config = dict(
    n_head=3,
    n_kv_head=3,
    vocab_size=3040,
    attn_scale=0.177,
    parallel_block=False,
    lr_mult_o=4.0,
    warmup_steps=200,
    seq_len=256,
)
Each number is 128 + 24 x the weight over its row's rms, rounded and kept within 0 to 255. Layers, rows and columns count from 0. Numbers have three digits each. The size before them is the row's rms in percent of the matrix's.

# down: layer 10 MLP down (transposed), 512x128, rms 0.197, rows 309-322, columns 64-127
# gate: layer 10 MLP gate, 512x128, rms 0.11, rows 310-322, columns 64-127
# up: layer 10 MLP up, 512x128, rms 0.111, rows 310-322, columns 64-127
down309 095:121140112082106125108126090152122107116129149127158134121104146117120162144135104108134140136128195110138140113142138099118133139119150139127108156126188158111177112140115113180140121140153127
gate310 114:111197084124134158125141149119109120122156112127117068138131139137178108166149142099123123170129146096101125121142116108127137166118118100085114122120132121128125133072158134145153120132114141
up310 100:143136144097108098127081156155113095174130150131115151148119088154093128145132083146142150106108122185162097088109125121114106116126147128167107170166125123091074131164138111074116149124084117
down310 096:135088140142123157128101084085149161093085138159136145096132132112131130145096151127124111111114153115083110153120154133120131129126160115119125114115155146124164116107117188163124090096189108
gate311 105:073138100102112101155098114152135131134151126136111111151133153175160131116130137162113088159118095132125123131140115147148111133110115159101158138090157091103167133138112131118176080119103128
up311 107:138095128103107121118136116149125123095132129134146119117161115146097140111117101147110110128127125082101126122117114147096139155093140157111162145129142109078125166143137089145144188146106134
down311 102:103119145128115095109110133174104129107132114179110154149097060143129145106152127143095132148135145101192113128134086162119182143070160114151143137134133117098108139183112131127149128134113144
gate312 079:129128116097133108147124126123126162106190092139127117132154118128093137185148129148143142159107100125136140127115095138135129156130153125141075088183126130131148160131124135118163130148102118
up312 086:121139151121096109125134151111110157138093126141174127149108124146114126113160105177136125128092120123126109143144124119134108107173183135125115149129190103152125094140071120099110124121124144
down312 095:155123117165156140108155097131159095114099143129103131100125122128138118107090152094117121090159132143139097125132141116112132099103077134130168105116067131119110138121169136144150132112124108
gate313 100:143153127140092153109106137127135120106140150097167136160156106169173141111086116130107128126077161110087136140150159158128096106154123151121108116151142119144088145159129132135086130118121160
up313 108:094168134114140108124147147136085146117111193135129118119106145117135122134159092114167109141162117106128153132137113134205117107134124123117092130137143144117103115104146103145147124127125169
down313 108:129178170161146113136100105130107083146107134112148106115113130129107106089099089124152135132096132123138125175137166165130135118157113118138133143131122097125146092114156126084145139098135127
gate314 096:116125168156146053147095141123143129142153121113095127099114140137109172193111150111112144153126120125098114165150132110103125093151102170095099139103156124109137103125154135133122138077110154
up314 105:155102129144140126180149154113142143125139135149097103119162122131141124121092073139138139143097135094116191144127158122097110162118115130128115124138138138112139132136132132135123128139118115
down314 106:139118099151157135142108131111141120134104116144152145112141179102128100129141102140163112127105166104173140099132128095166123140131111135125130140168141120143142084111102141126124089147160075
gate315 099:158157129132146145114144093096157137153131136107141141125138186087130116205147127113146127121140133168096133082166195148159150159176143124101143121147162076157106102111137158118098100135127171
up315 100:071167129128134132153179152139139176102087124104171162108136144139163119130149111084162126109120119151123166120112093135132109112160149134116135166117111128137160136172142134162157120136101114
down315 097:111104155115133161174152134100104129115133123149130134142127124187134113113153099098120126123122119123108181104110089126146142147115156137125120151158071140101124160131105145120135161151069146
gate316 104:156159136151103111140126144124113140098142103074142113110117093178130159131092141167074186131150162102129111116109101148166137096089137102139136131117177140126133153153159145147172115141136121
up316 101:108134144106095129078118145132127122084124120153150094137122108156127105109096127145120136180137150175118098112133093140118104109135158121123109108122134110117133127104101145119146105081187087
down316 096:144142169125162118135143133093106116125128132110127106120164138151134110155073130131130123115139074162090160126142142154096148095099108148107114138139162163148123151189116146120136132142154129
gate317 101:089122100122171106147114165136094102151139120151143155147109143139141150164148142076128120120145154132154127126121167116124113145126133181100154152120100134102142123112154147119121110065114114
up317 094:099130118095159146082092170119110150175148140123169100156089169095124127151147122155149089132114114139113078131108091114118139093135147107124165158146138177077112156185125164144147128113181122
down317 093:098110103146110115142135091161125105142110133149094116097101137160123152118087138123089153162126156089141125115158117152112088109132136105125154116117108138089152138130138158112142100107154105
gate318 100:123110125111161151149136119134137132142143156098150163093170181107149133135103126095132141116102131128149134122148114114132072140141138130112110109106137092144141152129150109136118163114126139
up318 104:156110147127099127106166130148107095079133163150089102176115128131113121107078128116152105130150111145120124111117108141106143081114085131131149158118131163098102148137173130126150113122110136
down318 096:161157160124121091154151078110111116123147130125125146118135149122131165104062152129142138134141131114138143132086099098126118072077133094098133127140142125097102143118129102111117105062120124
gate319 091:125145113109163156119127140126124130095120168162120196124141130138133121133131097137105109131098144079128135119174154070122133098099102105102141115155100154103097140100095127130102121140117089
up319 090:131095168143133124108163089178116150125142137108160152116135156158128111166163135156134147181137116070138105140162110129140076139126138152120147121086148151124103121104111176117134149106160124
down319 094:114153111132114148123148188113071181117158108121131111135132153122121105120082112114128135095085153163112144141088164156142138097116135101131112139143153138164136080134142065111094160092080157
gate320 098:112110138168129154110117175152129124154143136143144084130126093159100094154133162100090080108162124144107116119134106139139175111157130136088123114137106146113151146148126176145168121166118135
up320 103:139116133137111132124109118086125155151136087098107132130145156145124182126093104128095134158199148132131121129166148128133099178079135142138157089097154145127123165133108148136096101123152142
down320 105:146119086157115122159109120122140133162130128145121114166091160181110141166154104112088129144173169138131137127152097128125134133139148135108138144121089135156122145127141166148118130116104127
gate321 101:176120136091156111100146125122106116118147187143089143099145146099097132152101105118096111137118168106115132142170150146156141106150122141121154125084141142136168134143131116116134096068143125
up321 098:111152127128099145120171119139157089130121159119129100156115135133135149124119088127166066127105108172125152113127098134123182154146145128149111147072096129064123140110118141154149158150088091
down321 093:135147108135189164122138150111157116124157149163132128123112141079116134128156126098122144130151138108129122129150098171153154079100145118124135148154132150148160122104168130151134166079130124
gate322 097:127147088161089142106097119108122128148171141147144141151155142123111113146129159072132127154135069143133099127085089129107157116135124100139150161201095175143111181113134138115132144094106120
up322 097:146129097129152108128111148103121178126096120150116113140134155131161170134155141120121139178128122155111136098149108149129114151123108145118141168133075120108119088153114133110128119155126097
down322 095:117109148102100148125140164107125161146073123093119160105135115119118130172126154116106124133107098117155153114132136173096134142127163141125094113127116187128124125110139169123167109094097131